Weights of a small GPT-style language model, trained from scratch on English Wikipedia.
Size: 12 layers, width 128, 2 heads of 64, MLP 512 ReLU, vocabulary 2048, 2.9M parameters.
Architecture: RMSNorm before each block, some layers without positions, weighted sums over earlier layers, capped logits.
Training: a variant of Adam for these matrices, 10920 steps.
Each number is 128 + 32 x the weight over its row's rms, rounded and kept within 0 to 255. Layers, rows and columns count from 0. Numbers have three digits each. The size before them is the row's rms in percent of the matrix's.

# layer 6 MLP up, 512x128, rms 0.134, rows 228-282, columns 0-127
100:123115127094178129109078102102115122127125082201109088143138109105158056177079042111170160103166141163133188157116101149110163186102096092105200089113115080124131113185159112119118131102157130128121072156131153115118062171151191130145133090168136142124150112091141127144120074059120121137148058137157114141186138140152127174092141122090149119156099128172162137111152114086155104170096
093:107111101066162114130126135107152134145154096183115119158141090136146059148107140105192101117106079118152171087119152151098104135097108111090130145081170105156201170160118141144208178178186101094126080146132128110116096109125099095144161139144217144168134153122144191135128128124064096137167162109113150090085101120125079188088140165110145150144121118188214131103133112149122166127132
099:099141120090097133133127096165115108118112117130123122170100096147166110126106121137135120100081125115183106138084154156104123162105107108145143084168168134156180100103141131147197110125149085178122132153123167083148089126200136140103141150182199097090186124109146135159101105116106116165148204154142188085131145098108086151136119138147141249119140089114123143088208144185084189109141
101:152120111108114109145137125140156087114136145123109130110138170106144114095127135128124130074124097150079092095064175117156130129138069158164088096104196089121148130122177092134132167129159134143109106145063152163128158138154129131065029192161096162124109082096144132099150126113102119114061102154158162119145098202083080192089194095130090150150119061146094184165142132117154144086115
103:148121118122076084099131125179109125127097182135083130091093126159141115171188059162080133112094124111127123132011122135073126122131105140146135117137114081135093114086178152171160126140131070176138125156043134109144113147134133167106074129192152166138105142094091114089090120110151148106073114133124124137187113138081142158111180105123210130164122101133157126185167138159078139133146
103:162079152209088147121153160126105082048164112199111159087132101125151100122117153099098078096084170114139155127079177166081085172157096154091122131219104163140132112123165146125128153138136103146138116133101110142169098162176158172135114141130162110119117108078125135119113086123131111167098120101129111147083089103071151188141156150130150164151154136182170168091186114100079131181121
095:143160127112076092116144097143114098081180192148145116058152127146166090104086224102088153089120100098054097122108148133159142126128129105068056140150164104135170138108215113176101096096128111075098091125147134126091162113112147195141105059157161118166162185095163120140117140093126114127147123122108154145125116162098156160088118098125163092158097111121141121144101126174081157151122
089:129096143149166113152069144144120133082165070138113132135077141174167108149116187133156168124119165141139136100160099095147125162136126168127056078130073128129126111114094152115138176131097113162149114082105109145118109187112165148119095148126121144161076137135150074126106130036125094087086028121119124121157083157089123136115114102129164096191087082110091157193112064174110112083103
091:141180103118132112182073150238143127081111183218091099159126128164142097102128181103138151129078140135173064138143147126138165142112091108131108161143178096131123133097090120103095124096172120128134129160139214103147147107166146158143116162152121158196161101116097161120131107061181127144101055142191124108103171144131179125130112144106122147091152115166152143134101112116122129146077
096:141150149139104061158137083151154074118102135112083070136122106122144138176170141183151125122113081178160131101155193158101083144077093108083156113177077158121155144097101172129150137156139077158077106091164132106124126114185192098134150148162173160081123175145164117122124143143139139138067140165136148128158107158124087146089154117075149109132023099131088112141169119183097150101111
106:161072118169154148157055123121163122061130131182095150077068087171150115161135094129130138085108086116133126102092118175153123106149118118077184143110133153151114141082083146145119138107058138130111128122134099114142105102139193163186114119068124080085112070126145133172117116130177125164072087131120140108154104123108109156079099152191137157088111159143112203078151092159081157151086
092:088144088164094096128106127148107145113133162158165130121170045082131114155130093118163166088159082134087110099105171169104103087183184112144185113081136146141157139064138115118083121126098154171138053163123104095184148150137134146121132099173151139150166179110067144158061093151132095128089149094145178151147086071126128153077130162109104124063083132127174130164138140170131116161097
094:131150136141105120148093090165167140075084168148076060114130086136151122136101072097170110095122111130123105140116185181134054108168150072141145120139171159165138132170153133139141097072165081169026099146085115108125091100170130115092165163182169196086126158156181174139123113151153142155147146135170130110187135142121144149134126161119104111192113124154173150172123081133119116136113
115:127149127135117106144123138119144140076067159159092103148163120114136120143117208095159173135061141147152117136118144167129107107193132126120108116135135099201137137107142089145103119124086099100116096140094206181171136202164180109140089151107156159098096165178076091120105144131114099127091115051134176093138063124160168111106195086134093129132123096171171175200115123149101120143156
097:059130114183164059131066099181158091107127123109096118073162066120107095152162128149098099151047080141116101132112152169112144147052124085134130096190130104149152153124113085148158149149150082149145164102098158135091070171091137092146170127147126131105111090148147118145066118133118129156115156150121168103145097183076143164093159121140076157151117117126115147190086131159118153164186
092:107118136153149115191079134213135095091111099150129106108159123133148115164142145114161106185057089111109123155162124094115111098090144123105064097151097100165141162088146101087121143095108083152145135145146114135080094146099219140071122086147179127161186141129140133125095077085095178120091148165136182167140133198121149155133177132125123182158112123118169105128088198159165151140161
099:102084108132094125175091134147167051081092101133117085115160105130071028143090170145181158127089118107158101080143201118118093126127108115108134052157116094162193114111097086132158146158111131119148136132126140146092148142182130140140163138157151108162148137087120157144117097107118099152101090153139063130152146210088113168122178070142114092156123135123120120138180094148151139166189
104:121118107130106092159120064168184092118135108135134197103112108145120097105092156167114110050098096128129133187072119173103095125112132152161171142195160117095145095155138078096107199129142093111175117163111147090142131150184144182146140139160127108140089084107183177172126072140113112137132151128124154158177131118125105169087142171125106163179162152144134195070122171117089146176173
100:162166104143170129118109073100141084102186140147134090140130071074167146125133087127196141098111109101111141145099137115147139113140092158133104100137169152135178155082119164168084108165073121124105127094086146154070131109137117165079113128126165153154098144183145080137064157097187188114101124133142118127095061146128098181111170184045143137147058081146133115138123084162070137122125
105:139187046073111137150119105152103070081156104143128079086125110122146096150129139138088133076121128118117121105130138159046070144122124088126169130111113174166146182153187064066120169075147119150113117140141139108088138129091131112146127144125170116090106172139126020150119100088107207163151160161133141175135119126127089157132144106071109132123087121196154150133156090138136144126156
105:118139098114110139161098110193140142116124095152039087100101155184180116146091146153186140072122111123078094137102209097089120132091163093119145114191105140119123094108121095146136145099158092149178077116129145170104157185104134159104117189188123073129138139095110151154111100114084162125164121133197164097161143165117115155088164150058103125098117134106139152163129110114133141186186
104:142112117125113129127092156156111128128147134153098146088125156191115135177135112080170135086110071148132090074089152166162133167201095124118041125132152099162163134130167127094123147127109128111136110119055127082167171115177113202150093159179117096164138177114084144140142110074153150166085133096133163130150060167144138195108092158085154126143129089134168129125126145088121130223127
096:117151106106101082126096170194105098144129126151096116102113095201122142116130099161135137145098152129116109100150112184088137148144146175098129075117122083118104159200065114177134189194120058171112133121113102157166093170155155104079161129160154121157113098124113137096077125111085174200126215120169133121159109078107111153108175138142105133127143086200097167132134142152082112131136
106:190087059111168113156077113133135121129107136156132087152064117139138073161099136121129144127137168096126157157087120151117099182192021101126145109102152147187183126168153101134177135166092146126131130152177159054097108146157192172119147165107121153086122110058109105137113148118121193136132143093158151143137105153120142112127139223100130138136129122187148146095125117103107167144119
102:106142079128171129135144189179117138091073140167113114120058125182151120214106099125106207057110146157140112177073117114088060131123101109124125154093157140157144122163142112138156106166144145109089118153118169095123175152188131132116152149166135119109113109100126134168073110111124158140139195136150179147117104156106138167123064160120078168131114146091148133124071122130057125196154
095:157167161128077169112119127111127046093142097153150067149104117135080101097130131068102141133087092064157142170137172175157135137075132149125135111135123131139165113051161107173114105157092140095101143158151141143125103148194103176103113112130155132132186126079052143151104121094104155130093114137190089112166158087190162169100144112139106168110123110150120115101204115140139122102208
094:183104128121080172138120073178132076039091078105116118137142126145137089125143145112096138126153120132105127130089206153124117082106125088126091132189120166137160124107120183127121132104099175122129118136144154063096060128081159141106123125114127164058142120129163094128086097093154138142100107143161137187105123127106123198122160183066141169208116129149133143160170105167154117200154
093:133183147096096128137144141195176119134114159147120080171150088109159124145081170139115171116123164148150101109120147135115117150115141065139140137132176111152167172093190134096123172128138164070140062080107144115107137129162187081131161169071145162133208072159073141130137091132115152136097126128176095126147173181165182119065077080172169185145128118122140136134143127157088173141133
097:102129095164108118130123117149111081066152131149153131155151094109095133099118152128118145162057150163121164143113106046148099116112083079152134145149144153140158145159039154062174152117099111068137081156152133119107141117204181163133152120193122103124161169106121175228130081122134167119186161123156143088125100114102091181127121113109135155133110101110115162108166081129090178159132
094:154162130147109118083082160166168105110154157188072133072088155106124141151155097100157157124083164186146103166083169119094123167115161076135144134171122163102138089117056113127120133164147097126141103109106161116145129151139157143098150179201133098122120077136122151139068036078125121084052093097146148074136109110137133140118110171085172155125112169133182111156138117112150190120092
097:082164138150132167170055182105133139073119151138125146124164128190115133107059137115113097116129118147125110130088134147092105107151130154144040084174158121175176155104148135206172133125117108120117118131098158079138161052104174177130120147150189139134165114082189107131114172086143135150176134156117110146163130127085131133082124133128146135129139066149131140120168049127073157178082
102:087102166137149099132142048136153085147118119165100127116155151168097132092121141078111209053085101167102128091078139156124150098125157159130147107128113137143150130148145193178117183163061158142141104117111149144142141137172085148099128191138148138159080098139142148139112123120102137099022170164190139175145094123131083154096173107134098077110084091150103161167105166113090116138129
098:087097089145112120138100072137131142077158187138123098106089124124127129133116166077019127152096186162092178147103172101159146134173149113111124107190118131159104128094115104162154069175105137173107093154121161176101105102150142210086126138073137119141063099107168118130139143064112124123174159092151094150164134127168187105136139105141111093150124128165126184093146176121092098154135
105:141137122130148150150094085101137061096217140137092107113143161150153157113161123081149159114129087130074146183041161153128171107165079127151136114139130097118142112128116126085111131129111089157078143126167149102105112112215147220120076100114131132125106070101137160115115147117106091168137106172146119156096098194169078162071093111142119201122082147171098148111144095118143111106113
103:122125105088134142139119121143075129115063144205139093092114128165087088122031111120151119085119098115166113144104139145109113144157098182168097114132155079141152108111108112200170153105079139108133126136101111145122090206121149113154188104190125126130137087105115174123131124054091135107132166097120073119156166187092182174123160151048142165110133153182124160144133128107126104109081
109:099103143114115140116120090109084121099080151168124174067116076173183114159124152103179193062107146110075147103072109115089123155154105144081092117140057189174161149107113127143152105078095128149141132117132116104138154177117187200114119180172112107119119092111110104144107180076126144197148151119109129199160095112128129131128135108092156162112105116186107185140176101102123102152139
100:170102123127092147066112061121203121156099143144106125142103098166169089189071133140086203096155112125106114140125203068101088164155156142182159111121119111130122108100164098142142201124142097102131121102102122134116158084123157180116068126149085125089145136139119096124114131140140136108114140080171132140181134163185117125077145091095194123099113148094138170186105096097058141108113
090:144129133144105103113111058160109099113133176175139142080197151069115103152134110097180168117104168123160163147141134102152101176093089116174129083115116088111151165134144171124182134152192094163125136099111116085124153153133139113120155104107125156173127026154112110168142101070107133155121159192144137149180111134126124177134105193174134162122077129152138181212153107149114173105102
103:140159078142096143149131121134099120114183149144124080101085093157176165132155136170127179112134099073165106148041146123085089089119064132189154161142173093135127163174130142118169145162122140149064119147126181147064160116106198156063168150121131161095123129160103100101068103096131122157136142143173167144172097167130164119102180187152122083112158146124118150133152092161123153168094
109:117159100106092127144054126130167170081179133121127070076125139168145154193094189111119131116128099068126153147154160136112121174072082075133140123129203121170176120139151129107152158185151150096057098162118101133119122133122144174131096107151072083141131066106108132159082114106111155073152127078133154136194096129170141125105175135137127077102110062088147154111137100138094112095156
099:138146076145139152114103139202143105118137141139107125107103080141140090123182146086150130108152134192137115150104143115131197145125122083168099175158194147193151174150078090150169128104131125120154137165110149127179145117140126199117096111177125149152185080069078079131109118053123139150103145097122139135143146126117188181117149118138084197167092132159165072120106175104111096185152
105:117129074168162135152088090112166126130138153162158125072096033167110133128126141068123137149137103115092098090119119175156172097161154122166139102104103155186144117141098131095151108144116141113108145140134120122109147109129184137183146183140135130101131139183122155192149159066154135197091144140150150143192061133153097154095169082125069149060126136191116208138174103124105139150107
100:113135087114122130176111087127130137112157183143127074094110136152099088149124145102199173143087177079155143173124122108169110101135064098072138128096109124199132154149110182118110121131139151128097099132162135147161128127176154120142145119086163187165076145117144119188046101107127102119208116111143071108128164148160181140117186101090082105164124070195148162134113119135101160095102
095:156098147131140126136082117148116102074085208132140099166113089090107103140093139169137121117090180115081045158153160163148121129106141111113111074139144190085156097105134131113128133193134079140144148107109104144134180136130126105118057157143133109136156148139178106151111127141179144141111081132182078145123143086094187197088109126104152137098144120172101206206144075154095154171119
103:101083119112146135149133135107136095118078146135126090132150100173101123213118109116141161131107065157138181116085086143148087129150093152111055163150141126145145120179143087097096159128189160139135094193160150106152170116164165136166089117152159169120145123067095147186115099132162109185138136066139116118148086098117120155075127099050145145109066103161124154123150131152052129189098
093:181170147108147163134109173123188137073161163154154125106165043155160128179120145110175112136106126121164173135108106150046175141115128133174141169113150039166127153133111147087131122116160123117122092084077113096121170102089121168119115108145172154133096109077089130175098119111123192134166108142126119159199079147094084158118063109103123175162102099141146146130168074137120151144092
096:081100111119219137119048098156147114145097147130095164145141132178125108111129120137104151115102133115105085164158156192107146105162163052126104107126077111099125147158152047130130125182118087173133115081083118158127187110074146119100083172165154145118130105070125108134108178142120146137143103127164129139141107094174175223090074114063115123143146174152155100164131107117102137128156
106:087081087179158139121126095157137090104160132171117141108125155138164122133114172087133189138066123136136112155066103140112066155088151163125094168119154139164164081136097100104159096142120170114091150097114132135099190178155136128082106128099129193152134121076175114147046104142093108082148107144126140144128131148173109108106120096082115126134039127109125147076119144210109142119216
101:164096106152130155162099112121119120098150131151141131105159111201208142140138151062075119099114131086070174139093119175124122106108114156063109151151156125144180189144151202119143124130136105121114085165188145123055093115110192167104130097128165158136101124106183142149079120098180158119101107111127091129145126166134137112098140186078109191111063045124148119152124142162124114137154
105:091106098097095119075104094185137141086096115150108118047172159117162085150054168138198129137075155158114084138129106170114086107181173108045147085094159140170146073105149133134139179104174097160122167135113111126158160182167138184141122144146111159116176053096105118129094139122088086116169143132162138137150152154173122097083108114119122101144074135119100143163113110138112116128163
102:134163107127099149112087135155162116121112143150142071122105067151155162147090170087117169104101136091125142148115206127165060181111051122143151207116147163116165093118122149157130170131114172147110138152098146099132144122168147183126119107157214144105160178102072115213114117147096152138104109125153181171124124156145120109095168179164119168128080114075169141108148083177129127148138
084:124084127109112089120126070122086036120135149148102130089187140100078113146089157130127140089137150115177071092130177100142107174097100097085147100120143139095142132122064144180215119143119043121105143093128102112142185099179165085166163119158124119134155132148129148202133109132103118158089130107147120112115073154175144184112148125127154199146137104123129104180119138124153096111193
097:139143099157122083127121124068056062100097132166124101103163120108145128128117115125160115117116035082105168104117138138120156109104138110146127105136145074137100153087148096202149169137119079090116076092109133159114080131171166123162135104199194136111163121115109168135105115131113144116126144161115202095209088161123091183132128121140148123137151141159125163183146151217104177152150
102:126110102172079178098107127123164139078133187152079124111109068156120144119105077115103097117149127165116063089103201104152139126162104171167106155133177190149130057091135081109114138171179172101147142163108102159123122215165127177102094127145140122150115115089117149109095152107175121101105092106168122133150088160155171101088149101076153155130134144173134120149161135127146160176205
098:130141143127122056154125157211164108088137169159081096120177142101076111143143199101108122109098159170133131130159140183147089145154132084068117118127141133089131122132145104147144101137097104114119115154112154131148129149169165102135211163130099145120122134131115100130087078098163118231112089082146164106112163115079198153101100169141191123129127112180110191189146125111119076109142
# layer 6 MLP down (transposed), 512x128, rms 0.0842, rows 228-281, columns 0-127
102:128115095089109077154123113106099115135075162153119096117186097075061122125103148090153138144139127124146041161155114134172123112105116070162125185148118137155101125142182115084127108144130196129107122167116127148137166160074107119132105061122065206086051176162120167144141125156120158131136126082069106144125161126148089110197149109105171112106156090112151098139151160075102133079129
090:116139161106112169147138169124141113171081138119139120129150113135106081149138115128138147148193187176119104077096118150130156164133119103131114179188069156088117116158140177100125149146092164116093131104134135102133096157144110153080144152141207139067053141113125158107100065133132120159113125117167102134085223098156098093168139111141125206087081137109129153116088174153155145093039
099:091121087171101063171117111166133110156162101127186113078141148147133079123104115144119061110157107167107085096151089096223157183129139124132055124105126133136117135139122167127143139059228123131110139156181207106090124121192144149129146119140099148175134152100157109102139132139099095086102084142162123141094129159101049122125124119097120139168148118099147082080127098124105108121160
096:118104165125138149151081080098091160163163101165088098142084101075165107124134114157094095143122177172151067184085080065093152103151095099087145136130127122134118104145087132150142224128101120190143173138163115094150137087081165119154094122160154144141068111099181079162180090160096101105164134125129108080110143156115088064108142096147120137128180085126126123109148177151109166146096
100:141137115158106105157046153100070103089087122101080150096124114071109113112127118177131148138099099179150169122146126139105132049171081116150151153130148129179139136143126114157106144062111153175141142186176179114097099090130136117141168138165119132097121135072149132106147141147098113098171153084093172101139051162180132079153124150211086090164130140143159095093108154163151103152065
104:105129095157105136112155135109134135107123129095068135048096148077099128156193131143090155068067166115155130111163159119133136124182134086115165129147117151135039126123109104129099146104102157135077143143157148139135097101132154108082061213199133146103079155130137183129127171115190075096154048054112169157131144103126155113116092105129108117122134108147121108123073149104116110079136
091:168150155117123083183154145117139101093112121124173156199117086118133138132115026114178110142118140122173192118164093173141152117169126158161141056104098117133141128098109163107146102162117114048130121113138101163145107112157101118093148071134128149096064081143127133142124073091118165112088168164055120098087148140080174104177096148160151180097166081120119125074078118129146104121123
085:139178079105133088157187103115138183187129050130156107152182157064158130090136152101120109118129139133094105121113107153137119136164089116157117120143163115085054078132103126156108072176133178119151116119123118122103052117129067128138152071109122092153098170125121140175119084163187158107143116153087156102077157093165152126131124127130135137104100086128168145115154193052137079077104
089:070070153106101082111131114125179113080137111150102116098148113086174147160089096124203151114085125167094134076139062167137136080146067115125100085106147170190103107137144127131075137115102136123132126160138100153117164128158140139160078081058111207130143080150194102112133142167149043057110156125148133173107188110126164108120101118100104118099098142142121130174120161122148133108137
097:125115075152185083128092092123173117141095155143134122109128087068137121134121139066124099106101133144143132117091150092184121148159120100132076181153123215112112064074133157142117159153107201162122071168175163146094113101096122123154137134161111078142154146122104121155102122131163160162160147091133191123105132172123120162139139188084071203097148122146174127098143131071187101170099
115:172146128129181148120083163107147147117132097076067211089138121111125087117163088113118134153159130094156166047108110125117170208115100142142145154115145169145142069147117180125079126097119117133110172140092175119102141154095116167138101201116165064108115176102158148095152173159143107110160154121164150096153119060142102104072121099139074125080129109158074092115108083127151121148166
088:150155099146136116129141111184139149145157167114206160086156158099143166128102134101128170078118145126078149107161101135160125187160125127106113182099109106107078118132142132131129168108050112133060113113085078194171142109112083135105137104128090071076091127126162084116128109137171098152129087148141112075068128149093096131175175093151121119098070072144133146131174130109114193089196
087:158125098186166117099094137078093164185101167143128213128156114111166081074126077094141139148153136083155163105101088166178143118107186123083087134127099106098129158066130140129071136163157125033165093119140149141088121161085095130095153122106141115134090110107157109157124186145108172120139158169160142073143122110109165155142125120105093171103162147099200094150129129081088112089134
128:130114133119093146086147169101087157104100104117138135118101211196072153103148156111057133118097125141179094137138133154117151115147201162142181149082113117122083104107131172132083112154060086079132093177145085080106090118153127088108112149191102080167128172137148167091082142114140119102113137091131054169119138094128038137128085173155130117115099130133104131137131123085139121107079
097:120135117128189100123160117111131123137100101082129147161069163171143102140183114123118120126090180064113065145155193171141163101172125171203069124127148133169109146130075112149114126114146093074129144203084119187150089126134132151107114128113134146134160110117179136092136090139113104079125147103095115165066119101123171119092180160147134106114107115188130022113112115105085167144098
088:074094148146128170195103169073179193131121166090091122071130103126110103101085137153143110110117156157116076126115139139129136048147144085112113102118151147127086054110118152144094111178091111130121123126153149146148139134148160114072099174116134120133111156157133140118183132119127188160197174087160122103096145090152064132142089127144158124146110153056152054130111101117170070074082
099:112192101109134108118207135106102143140159197116128044131154055128128164106145146139139123137124187096118131168124193120122160110090096137139151140088165113121109058053135112127123160125176162163132146168102161144119119136110187106107146131113119169169168112128145073154092107070153139124114122107138130175120118133146170143140165110145145175110139158043194121155167096162096164145053
107:153119085168146135082138180129112143129127160123194152142109170113174108156077130160156095115045181144089091127149110139172133149136095093187074055117170115136151156098087181147160113151137157134145154107134140158108141127151100104122099114085107187175111114193075130157150106106083122119109132136149130143128110164141215131111103049171135111133110089126072103146178119104062108087114
093:124099167079074094107182089148143157115108117141142118107075143133087174066125113174051095198142119134147128132126159095056082092171163068120167084182140123068109155117098072154113153082146076152114131116176126079115136144107100118098179123144145095154116116142099125140102085133132179201108107160139121080122198147138098171149158157133150123138130060077105138143124144118135132139126
109:094077092160111124114199103146121133142080105163116143072072109132108158132139159106143159101109118134140067099154084101129187142163122126109061125137131179127101116125160170087122185124086116182049089164176115132116117190089162134099057209143094119091121080173129085110119162180189100106123150071119142139144153094142135161112129161097123113147141131103152073144141175130150101120115
112:090102135077139106121109123151096179165020125117139133107131129093166127148131083139163081204129096092110124148125106154059162149117099092154105056115144079135142094120108092166073130110120119142101086131080128150148107155126119077105112087137151116123117189124056138139101118087075175109151191133157139117087188092153083089124132179132092104101161123140079147131109131189150161157153
114:097166155117161097126155137148127059144128119145134133219104084128087123093073087119114192128157130126222135148143127143122100150132172098116138121049115123144117167201089182105144137153194076118159107107113105128105123133136100146162167114132142093120110155132163122165156075119131130139134069173130127056144109149129121122214049078116095142129156087091164145141138113126091120089136
093:097133124127166112181084094127186126184076156141107149099125161095132117116155141140132111178125188130075118122110105080184105047185094081139151082111129142184064088127144164146105097122186133153126128154150115137141097103126071099133101156134138140082126145131137183115135102185202103095130141093114101092119096128155089155101156092136098175059148152111183117114088168099153095069123
107:101129106097095197158101076085163178122086165187155150141092066132120095112091167089148154132123095119160107120106182097130165194136163120186098122106098117183174149146148090117145179111101105109160114062112117184143105169162116072142121098142097156105123130103078220140134101147137122159086111135135073146132108109125163136163114077165092133167150147147126151170137178124164152124184
101:121171138162143148198145156110123083150105131093161158165122156124200116166120118135143133174162152122178158131144079126144114135136142091165134122107174096162136112162093100158147139144176113114194161115130154145081101078111095143131158095132178149094130195175083106177138141104084160178126157207158092093153158134133151144152134180155074127146141158039183156115112108190087159143161
085:088105122142128029150145122106085151128148133097203099069133115073137151096097158152134129094180087166081158152141129111182129127164126114201100190110158105108125145085150115081096155128137140073095122132090150130158167089140183089126134041096097121140080169127126063126138104112076122142111147102149177137070117127128121119130166087130198154105138144127137141113070154096112139101090
094:173106155128057119149132172098093178110121081165145188137124130124142100117100144122130065106109144127145099124102153127183119067169161184113142107161132144150108097138113168169142120117047138141095128110121140115133094082168076105132074103092062148116138151115109159125148052138170139054154133172028108166115115151168120078131113093064146115130134167147119082177120150114132113120170
096:174138106117135128112165142148172165113189140164136102108189096089149121122111143127140140155168061170086088113155106170127128158133134028089123138130139163098156096185113132144117197098124150176117139120165213148131111161093153153107088168155097145147094091130175133102089114185171083163139107090092083155103114125111129123158142195137102120136073191122158128172142136182121114076144
096:148137122144163127177202149103090147115162160070137117100107113181106149178128112131100117081162125140107244117141121081060116160165091094124122147073199084179116152112167109130122159101083125134111154146161094127131061072133180143121101122080122144158133101147170119078126084120136080096161130093136135160088148139137135150109201105149124077142114105120144181139105139119132155186150
089:136095145156135119120146132071085139124154068074159183093169161034122141116143085089114059144132108112174156102077090126149100117144120148100102129126069106104111153104175137154090115176121134067189102107127119163090100116080072107160154077079092131170132167086125161140108185170138128145099144125120089157089112136116119101154108166093085145124144121164110139037124167123121159138167
098:109106151171106124163155010186063104152162091073155115123104153120114102149122128167167170184130121134123120096156143101128092127076069177169118124089107094091089170148119104087093093154091108154106113103143153145165156197172058135164135115130139098141128138135089185160147119121063075113146143144161133127125182103160145132132153145119161110134137079144155097152148095199131123162138
102:123128180083106102107173045160091169136096058139109117144146131129145207106172177140123100183096207112153107141148133133097168116121140121120098102167151160099141098127143146091122075119153079152117116166148136123124116089094107173136146108119136052107039131117082171088097118118138137081096093118151193157125090094152139118149185126142110153131110078118120072108150121094142092083079
097:147093097139062041147126190181121184165113090100138149073162141069126146151149100156171102107123115164136129115139143118158095120095106142150116120151141169118162091144107165120115060154117158176139175184123105172147138124103078133090150092166134130123098060177134150128189124116115161159143088197106138132130149147082097094110148182164132100091107123198153096163160132154100136194145
110:157151193099178140190063121138118121141091131125134099157057077169153147142201117126099229104110146180153078169069144132100099150140157116134116125144177125143113134124126112179105185159119170133108126149138164127145142164065137092138119109143147103127156083121135068168126179166082151153163152154114193108163184097120116112111155086154116158064125092110103107161159102145119129165130
098:131185186127090067130137076128115100093081100170173124131159095066105132092104103067191099161170074143113097115141182146158128159171074095163079111158139131109126151112163109146101174118149181088097111163126100151145127087140105036129139089123119150112122188097131183119139073097108146166133099094092131134136114191173077141130134083176100148118130121115118154152159148144104167093127
122:120125166188072120174157150100125164089091064124096097134110064224088101100110186156090113115125077155142152111160091060095124107171160160157154086139135150133176119101112106124098215061159149071126187106140175089133174120119147132131117156129184135132133129103169095148153154137096160110140114130104115198129130146075104118117103169128112171130150111138117123144120092119103120182139
101:058168125090170139121112121147135147187020115135151102097137102108111098164129128138139130163073129135120132133127150162144152139177065094105101070177125125163182056156082148117134140119213159119128120100113131100187135159139113201077115093154126130160112094131141147118128172184148124125193118138066126153131114149143144102148127195177084143159148098094142096161099115145112108091096
083:095180148127101108097110146132131136168078042105169089083107140113091079054152103113126140157135096207121176131129076147156101119160101097140131128135115100104080167118141150138084162110166082144115167185114088163093071130141086136112150114141111123151061144120186154095163142144119121110090062111121133156135118057078118154148145158143146118122113179111133113068096108062116060134136
103:121108176131156126131109140103169141149134104128122105171096115169136115134144214188049159108144144150076134133140092120094109122140101139085169107125130115111149113122108093108122109100154043106163198149141119111170156068118122172127160135128104054153120208097104094161163081137131111124133119080152137146161136117129169109102128089214161142157108168118089168175109084162104086166065
115:118184114114144129080072121151205121115141154126070123151127088172080135223132140074153139171102140145073154135091125115085100178156117107162119107138127145073152158094137142152102122094132107085124063071147075133057121163064130121137118147160114141117152168075141144100135107157164176147156174119079155118148156141152127128092128136145112114146169144128120129072147106063079129174065
099:127091215120114120152137097089104106111148134112049109130159107148080123116124132187120162091118148093144178140127095082156124132111146178104131101110111096057129120042111123161114096151118074146133105106130073123109117081144118151149162132075118022118078106081168088109135086148049141105128120132131121122116124140113095119217106104139164148144143155107122161076103125086126097084154
113:130121084133159143058123086165120162211121111126101113097134168202125141161173129129084137120165120084107142131117126105112136157104125193147185218106093100127146111110131157126138101080140090185165137122144113183164161052128148174127124165115101105146093106054146122126109172143091107139137148106095127114112155114113176110140103136181133126137174108183100129101120099062089075178077
094:122175160096103148128144126115115149137104134141210192140122101139123158118053116090160187092158086107119131179107071113115157187095135173154071104158164089096111123163136128141121172131132084051189151124168089121127111117106109104103184118139088155083152153145100144088144130153119124134111148169131084094056157161140138124139133105127107149099180062128171108116177087048160110134144
091:156127107109152177085128121098104151133143066102090149068131151146141131121088174099108127151178147145138165107177100122166078124130118090139102185142132204150104086106184077155159057149102099184082053166163159178139136105098157075131101174116071144150088108108119172106199134121133072109100083098136108119114126124144173098107082108149136123132103187141137145124124171135156151082126
105:104158082103187160122145144159141131128099161130146135130126158112168154178089129086173130115162182151100127102183107143170120101123070048150138133128102167146112170159165137107181107073085115135091121133181100175079056158166132093131113150124154165146101112153145141147123085126060103046160113138104132127134128096180154152185078208128113139182141124112125159156151126166162108081118
082:163175193109175100175149079093088089159111079140156127125157172123070134097165110088108154155105128095122106132152155131138152100097113153126080151134102134145100092120140187141117102179129148109133088185166104115128131181116109104167194074151111130090109187097119151097148076151141162109121119191096145095023140160103109159145203110143120143123113127094142068068116163138121114099103
095:111127171140038118130141144149132089121120094111178135102105127097155123098125159128159063132136108184134094144166076135126096109075152149099125141125128128091047148062122113174161111133141108091096095136172086131125064187105088117165170108119122161179137132140062152108143070124081138131111073153042077152148175145142123113106130075106099123127115110103098152074143157138137184118186
104:091136132139116174105093101105066157157101091157187144156093125108129111152104125082158157166188148132104118112206152031141114122127119164157172141122174123144159113156088108084110086135136147052144111043097141117118128198127113181135136127140054142150185114115064088121140124077091136133116147115146090170138156099190141104095106117150141143102203082135131117105153120136132133138144
101:141102102079137130122107124150174153146165153128154078158127176062136179115118103082101136101121078105142142115180156099139153063176178128129092078128076151116100101145103159133096154133095157079116153067125136181106190101138128124153167131075090134170156157082033171079093116153134132081121121110125127113132146076167146138093095115148130092081191105126156065118153097091134168117104
108:085117118129124091169133136115158105104105114154147064153099183083137154095131144115115121094099115117113088123147134140174139128118164135123066116145142130086108123102093188152142141255161115118159174168129113105110164160133076132130103081134118136103133170101123117118092128123161189129131154163164145102106110122163115162174156070123125170076100127096217145169159068096118173057112
106:149214147140161123158104145171179107109115122133188098143123082157118119105119080145112115141081183122162104169164111130050118128121154157142166148107093108086066150116065107104117163140153143103121131135135116107083127138075098112114187054150110076134148128119079076164108135097117208205149136154126175131087195145166098110124108078124108141140199148117113128138118074125158119133108
075:105223109155138103116170140161108122113071114147159146101144133117078127152105114132157127120188084161165193084171076103097075123131087115112129152091170116133119099058109039169144101117176127085127090094154132137144120124160114151133112063124150198178129128132151183109098084150153139099099109068101161152106151117102076137152150143118105206176166139095136105119166127098126131110121
090:123101093166121108157123182143120100091128118118155130136179087085135122075139064121178107139100122186098112135107124163198137125132097070135118173149154162158169143157140102046122175140131150182068101131126129138155122123135129097097170060177063146065096100122129146167192091164111169090092091157141099157091086064111121136132134086143114127090123181075109140136103119138084167130149
097:130150166116180108152119093110133102160186113078094144161106120141089085181169177106087136177160077177138186127154088112146113176131141132109118179133115105143000158094088078111118159129092111097171120133113118139143112132082125113084157093163128116104131098104122102134091143144095162164199155141123159132119135114060157167163179068176112129184172159157126140147104147137139134146115